config.toml
vocab_size = 8192
norm_place = "pre"
norm_eps = 1e-06
rope_fraction = 1.0
train_tokens = 674500000
Each number is 128 + 32 x the weight over its row's rms, rounded and kept within 0 to 255. Layers, rows and columns count from 0. The size above them is the row's rms in percent of the matrix's.

# layer 9 MLP down (transposed), 1344x512, rms 0.0286, rows 984-992, columns 256-383
size [ 97 105 104 102  99 106  93  99 103]
[[134 102 110 105 144 160 137 108  98 151 100 134 131  79 113 157 161 103 130 167  79  64 175 127 149 134  98 164 136 116 104 105 123 128 180 138  65 147 146 173 124 163 179 132  82 137  40 144 140 124  88 131 124 141  74 154 137 119 115  99 151  82 104 141 101 169 137 171 145 144 159  67 112  88  84 143 101 125 124 166 144 129 147 154  95  96 181 136 106 117  24 138 111  74 146 179 118 111 181  73 134 101 148 160  82 101  87 118 113 167  97 113 139 114  88  67 153 151 126 171 153 152 121  87 132  79  79 179]
 [115 152 136 145 119  92 130 142 165  91 175 142 115 162 107  65 126 138 138 118 112 128 116 125  58 113 136 135 120  81 106 191 156 136 144 167  96 163 171 145  98 162  81 132 106 127 104 155 114 133 125 194  76 129 119 106 149 151 124 159 114 131 180 113 131 155 123 117  86 131 104 149 139 159 192 150 134 125  58 145 135 120 155 147 217  94 140 102 153 117 152 116 123 144  88 125 190 156 167 183  87 115 131 121 121 153 133 141 138 156 150 121 160  93 171  97 117 154 173 176 202 132  86 113 172 116  99 192]
 [168  92 160 138  71  96 138 157 195  97 166  91 227 134 118  66 119 122  98 130 118 111 137 132 125 172 133 150 132 125 148  98  85 105  98  70 149  88 138 157 178 159 130 125  75 155 120  69 164 142  98 165 120  59 102 133 138 114 149  99  94  88 132 115 150 143 142 125  85 127 107 102 143  53 116 107 125 110  74 151  85 167 141 166 156 124 148 102 138 150 151  98 125 126  90 140 163 155 174 105 120 123  92  98 125 179 146 124 113 111 140 126 125  68 162 139 125 125 106 140 140  98 130 162  86 160 103 136]
 [120 129 111 142 150 148 177 107  95 115 148 141 130 132 123 157 141 155 176 116 138 129  94  92 192 177 164 123 100 120 180 165 130 157 150  74  40  97 129 130 134 125  30 118 125  99 146 130  26 148 126 135  88  68 180 126 148 125 126  71 133 101 121 186 168 101 144 134 143 128  98 116 102  88 101 113 169 114 106 107 108  75  94 191  73 103 182 181 151 126 110 139 145 180 152 143 134 129 124  90 132 122 147 146 149 136  94  63  82 136 154  92 112  90 119 132 125  97  87 131 147 136 102 156 139 105  73  84]
 [140 109 129 105 124 183 141 112 150 157 170  75 137  93 107 142  72 121 170  89 114 129 173  95 132 132 177  99 173 212 145  82 190 112 132 117 169 190 137 127 122 141 161 186 139 118  79 134  90 146  65 177 117 110 125 180 102  82 130 102 214 143 169  52  83 118 137 139 147 123 170 120  92   6  91 127 101 116 121 111 177 134 122 127  92 145 153  90 162 140 135 133 121 158 112 158 125 134 146  81 113 101  46  96 137 147 205 148 128 158 146 147  92 141  38 115 182 199  84 112 122 163 149  95 123 134 140 118]
 [194 122  66 144 112  90 159 183 116 131 150 100 122 136 117 161  74  96 132 145 135 131 133 129 141 129 126 165 113  85 107 134 175 162 121 159 183 173  94 129 123 147 127 133 107 128 101 114 127 120 129 133  85 159 161  52  61 144  95 142 181 160 107 132 119 119 148  92  92 138  89 166 101 101 136 176 131 112 172 150 167 128 184 164 171 124 180 128 100 125 124 142 198 103  79 130 126 115 117 146  84 168 122 127  51 129 125 156 170  86 159 113 150 152 142 124 147 109 127 153 108  36 141 101  92 150 177 104]
 [156 126 136 128 187 205 112 144  87 141 104 159 136 179 152 102 170  89 181 133 104 177 175  83 152 156 113 167 143 144 128  63 128  92 163  98  63 118 144 131 106 131  51 125 107 180 107 132 123 118 170 100 129  92 113 118  97 201 129 143 192 115  83 160 124 108 164 147 193 126 106 120  97 136 109 142 104 100 101 124 134 111 109 143 159 157 195 122 110  89 104 133 140 131 118 130  80 109 101 126 147 205 176  93 160 145 118  96 114 107 114 136 148 107 124 123 106 130 137 116 121 169 143 140 136  88 146 166]
 [101 141  93 103  94 120 147 134 144 146 104 122 195 104 148 147 169 172 157 142 111 149 121 141  89 143 167 123  65 100 155 114 152 126 119  24  53 160 133 106 105 155  75 153 158 182 153 124 113 105 194 185  96 141 111 134 235 146 130  86 163 182  89 134 117 149  96 139 124 104  98 152 147 255  96 126 153 171  83 107 161 151 119 145 153 180  55 145 134 128 125 127 197 110 123 153  83 124 117 135 147 130 109 133  39 108 134  73 157 145  64  81 132 102 149 143 140 148 118  64 117  88  87 136 139 117 105 153]
 [164 143 130 152  98 170 134  79  79  85 103 155 197 136 136 135  95 152 138 130 182 149 103 158 133 212 113 119  55 107 103 139 151 147 198 167 113 128 168 125 152 151 130 121 124 153 181 110  97 139 146 169 130 166 173 132 137 104 194  99 156 179 157 136 123 145 119 146 167  94 111 137 149 195  89 166  93 139 184 167 149 134  86 172 157  95 130 161 151 121 142 148 130 148 141 110 146  98 184  73 135 142 168 168 136 135 125 135 114  97 167 125  55 161 115  78 159 145 111 121 117 146 105 144 198 128 111 136]]
# layer 9 MLP gate, 1344x512, rms 0.0513, rows 985-992, columns 256-383
size [106 106  98  98 104  91 108 104]
[[135  62 148 124 115 109 139 117 137 126  98 126  69  96 127 129  94 164  80 154  77 132 122  93 121 145 109 141  54 117 126 147 131 139 177 177 100 105  75  92 101 123 142 173 103  97 117 159 102 152 148 112 116 119 112 148 118 147  98 146 159 163 154 114 134  93 194  86  93 144 131 145  73  88 102 120 145 131 130 135 115 118 122 140 145  99 217 125 172 187 190 105  99 147  75 118 136 106  99 156 135 154 112 131 139 144 175  82 118 127 143  95 167 125 139  94  99 138 133 139 181  71  96 162 114 131 159 144]
 [138 126 132  72 149 112  88 111 103 126  60 150 101 107 143 111 125 128 138 141  72 141 106 192 138  85 166 150 171  93 106 139 114 155 102 140 131 148  87 118 130 103 107 192 178  88 124 106 148 164 111 105 104  74  88 125 126 150  87 125  74 129  83 173 113 167  91 136 106  88 133 127 113 132  97 115 119 123 100  95 129  92  47 183 124 168 103  58 160 126 137 136 128 155 144 110 155 159  81 133  97  80 144 115 161  78 107 175 148 134  65 114 117 137 181 114  88  75 158 179 115 160  93 121  90 166 121 163]
 [112  85 142 104 160 115 147 129 190 118 151 151 106 119 154 180 188 176 122 124 110 107 113 155 122 158 121  93 160  97 126 162 159 133  74 124 170 165 170 154 111 135 139 174 163  98 162 138 144 120 126 147 107 166 133 144 119 160 142  99 114 141  93  81 155  58 151 140 124 142  93 188 168  65 136 176 107  77  90  98 101  65 153  97 140 177 141 134 187 169 137 134 163  87 184 112 154 105 121  94 168  92 138 184  95 131 178 124 164 124 113 148 146 157 107 141 144 109 110 199  89 162 190 110 129 146 140 107]
 [154 164 115 102 138  86 164 123 177 130  81 137 113 163 101 106  90 142 103 115 115 139 156 162 134 108 134  79 165 170 109  95 124 168  90 141  90 175 160 154 178 177 125  85  83 152 110  91  97 133 139 111 108 123  93 152 159 104 135  81 135 112 183 115 137 143 114  87 170 155 127 124 134 177 137 114 126 129 145 154 120 120 186 119 136  92 140 153 164 106 126 109 177 177 163 122 118 119 135 137 168 125 109 113 106 173 104 145 124 148 102 140 148  82 185  75 135 107 124 136 114 100 117 180 112 175 115 115]
 [165 119 132 131 151 159 199 128 117 110 173 133  98 122 108  96  98  96 150 158 126 103 122 134  84 156 105 105 116 168 181 139 100 101 177 139 113 186 136  94 116 138 160 137  91 117 101 138 104 159 153 114 138 118 161 118 140 106 127 196 155 160 109  88  83  99 142 141 154 162 111 160  99  95 142 133 130  97 115  99 119 130 162  84 124 136 196 136 135 158 108 149 165 114  77 115 146  67 173 147 134 102 137 184 176  99 142 146 124 101  90 118 134 184 135  99 134 101  52 171 151 142 108 126 145 129  98 107]
 [106  86 149 201 146  89 145 111  93  76 164 107 131 101  89 146  99 179  90 167  97  48 164 106 121 121 111 126 123 155 128 162 115 141  54 166 117 107  82 140 107  97 187 155  93 176 197 169 123 130  81  69 134 186 119 136 100  79 124 117 168 136 194  97  99 107  91 118 181 172 100 127 111 123 146 146 132 133 116 136  78 155  75  97  86 116  58 175 158  90 171 103 163 133 150 136 110 139 149 130 100 121 134 118 164 163 168 168 170 118 130 145 133 180 122 161 107 165  56 153 127 124 126  77 142 132 184 110]
 [141  81 105 158 107 147 137 132 140 111 134 192 117 104 159 156 149 154 129 158 124 147 119  87 159 149  92 175 108 114 151 150 149 117 147 223 171 137 127 137  85 133 154 144 143 122 160 147  91 113 114 162 148 121  67  97  65 150 152 181 167  92 134  83 127 127 127 140  89  84 190 100 179  50  89 113 110 107 138 105  89 111  87 162 120 121 163 103 147  67  64 103 102 114 107  80 121 120 125 137 128 152 148 112 190 132 162 143  97  91 125 131 137 136 160 112  85 131 179 168 150 141  83 155  98 141  92 145]
 [136 155 121 146 108 193 164  93  95  99 166 113 144 137 117 138 149  88 151 136 128 123  72 111 120 182 148 166 176 112 116  94 117 110  70 109 146 130 163 141 177 146  97 141  71 120  95 162 123 126 113 164 110 170  99 110 142 110 151 164 107 148 168  75  99 176 119 137 121 141 128 115 104 170 149  95 102 142 116 163 109  66 148  73 182 102 197 148 152 104 141 137 157  92 131 149 125 117 155  84 178 147 107 160  91 143 169 115 109 118  87 179 118 155 130  98  74  92 130 162 134 136 122  90  82 144 132 168]]
# layer 9 MLP up, 1344x512, rms 0.051, rows 985-992, columns 256-383
size [102 100 100  99 104  97 105 102]
[[137 110 161 141  96 122 113 111 104 109 161 132  86 163 134 118 167 177 125  95  92 137 173 133 180 152  82 159  79  84 144 127 107 173 143 105 148 110  84  80 137 123 142 132 110 126  93 144  95  84  74  89 118 108 124 173  92 168 155 147 169 167 134 144 114 126  91 120 148 134 136  87 104 117  96 162 135 147 108 190 131 151 129 161 147 130 140 175 144  81 122 151 126 133  79 113 114 103 133 130 152 137 164 164 126 151 105 134 138 136 155 136 126 167  70 124 136 112  86 128 103 110 123 155 117  74 181 119]
 [153  74  84 115 127  69 120 136 160 165 176 167 130 107 145 123 161 139 129 127 104 121 140  91 178 169 112 142 153 154 182  62 167  90 169 149 138 140 133 116 115 176 100 116 158 119  90 137 188 162 120 120 109 105  93 130 146 157 145 186 127 142 144  59 131  94 134 154 136 178 130 130 133 101 203 119 132 206 124 167 166  75 152 182 151  95 173 136 122  91 134 104 161  88  64 130  77 112  75 139 122 115 162 129 141 181 195 121  97 166 156 164 155 102 129 115 149 122 123 151 142 171 113 102 170 132 160  94]
 [108 107 121  97 179 166 116 148 177  97 150  89 145  55 136 113  96 140 131 133 116  93 165 138 129 141 184 156 119 138 124  99 146 118 169 186 107  97 122 136  83  64 105 134 153 142 107 159 137 116 147  94 140 136 143 102 119  95  75 114  81 101  69 114 111 144 125 171 136 111 166  90 117 128 136 168 104  57 151  55 133 123 127 113 113  87 108 114  98  99  97 166 139 148  87 119 141 100 184 132 145 170 156  95 149  71 148 115 148  86 193 133 135 138 135  82 146  85 187 145 100 104  90 108 161 122 149 136]
 [134 148 140 106 102 128  79 122  92  81 140 146 131 156  99  76 121 110  87 163  66 121 118 146 119  95 134  79  99  95  96 122 157  93 120 148 139 149 165  83 154 190 101 129  94 126 185 130 154 163 118 113 174 127 118 127 132 137 126 154 113 161 125 152 115 137 172 183 111  94 120 146 109 164 157 167 128 139  91 136 141 131 177 189 136  75 134  98  97 159 223 131 109 131 140 169  75 115 159 161 100 143 143 162 126 148  95 117 116 189 134 137 133 112 183  99 109 106  63 140 117 150 187 207 114 140 182 164]
 [122 108 100 177 162 110 169 163 163 165 126 124 171  74 136 108 166  89 150 151 135 189 172 135  95  96 125 160 140 144 153 203 130 191  90 127  94 127  94 111 131 115 148  83  92 161 140 156 131 117 170 117 145 113  93  88 116 144 153 189 126 166 134 125  98 113 115  69 113  96 129 133 113 158 106  84 145 150  81 122 102  75 155 191 151 168 116  95 126  94 163 141 151 174  92 103 128 125 143  71  87 158 112  89 152 115 120 131 154 121 178 115 119 188 130 143 119 109 136  99 133 131 131 125 171 179  97 124]
 [177 126 110 102 137 137 123 153  83 193 141 142 149 144 139 176 160 140 161  91 126  85 121 144 120  83  92 114 130  79 130 121  83 144 125  72 174  90  47 121 113  62  73 101 173 165  80  78 122 111  87  75 196 179  80 136 142 167 139 148  75 148 126 102 112  94 104 133 131 133  98 170  71 134 106  78 162 144 101 148 111 128 145 110 154 130 115 104 136 143  85 151  65 115 158 151  94 151 125  69 124 110 164 171  88 146 106 142 156 130 146 142 171 146  85  96  84 113 171  83 184 157 154 110 160 133 116 146]
 [118 121 121 122  91 143 123 123 145 142 122 121 108 152 184 123 139 142 105 166 144 132  55  87 152 158 187 144 104 105 104  92 177 144 165 123 184 168 174 145 150 150 179 132 159 135  81  87  87 135 116 109  81  88  65  97  69 163 148 183  78 128 128 134 153 176 143 128 122 142 130  84 109  80 136 141  99  63 148  92  50 132 193  97 173 134 137 132 170  75  63 121 141  71 122 145 174 150 175 144 133 141 178 160 127 117 193  57 152 115  80 107 132 147  79 113 135 116 142 118 159  97 121 100 125 114 105 135]
 [110  91 111 180 125 152 140 100 138 147 193  90 127 107  78 186 135 126 141 130 140 102  97 118  85 167 109  93 145 179  72 138 116  88 124 139 104 152 101 156  70 149 134  42 129 190 104 158 156 101 139 127 179 147 139  99 147 142 135  73 169 108  73 101  89 120 100 121 133 165 162 110 120 101 138 129 117 146 153 141 134 131 166  83 113  82 164 133 104 113 108 141 142 118 171 128 177 105  96 139 123 124 139 171 149 142 171  96 129 194 124 131  90 134  76 178 100 161 160 110 193 186 157 121  68 110 157  91]]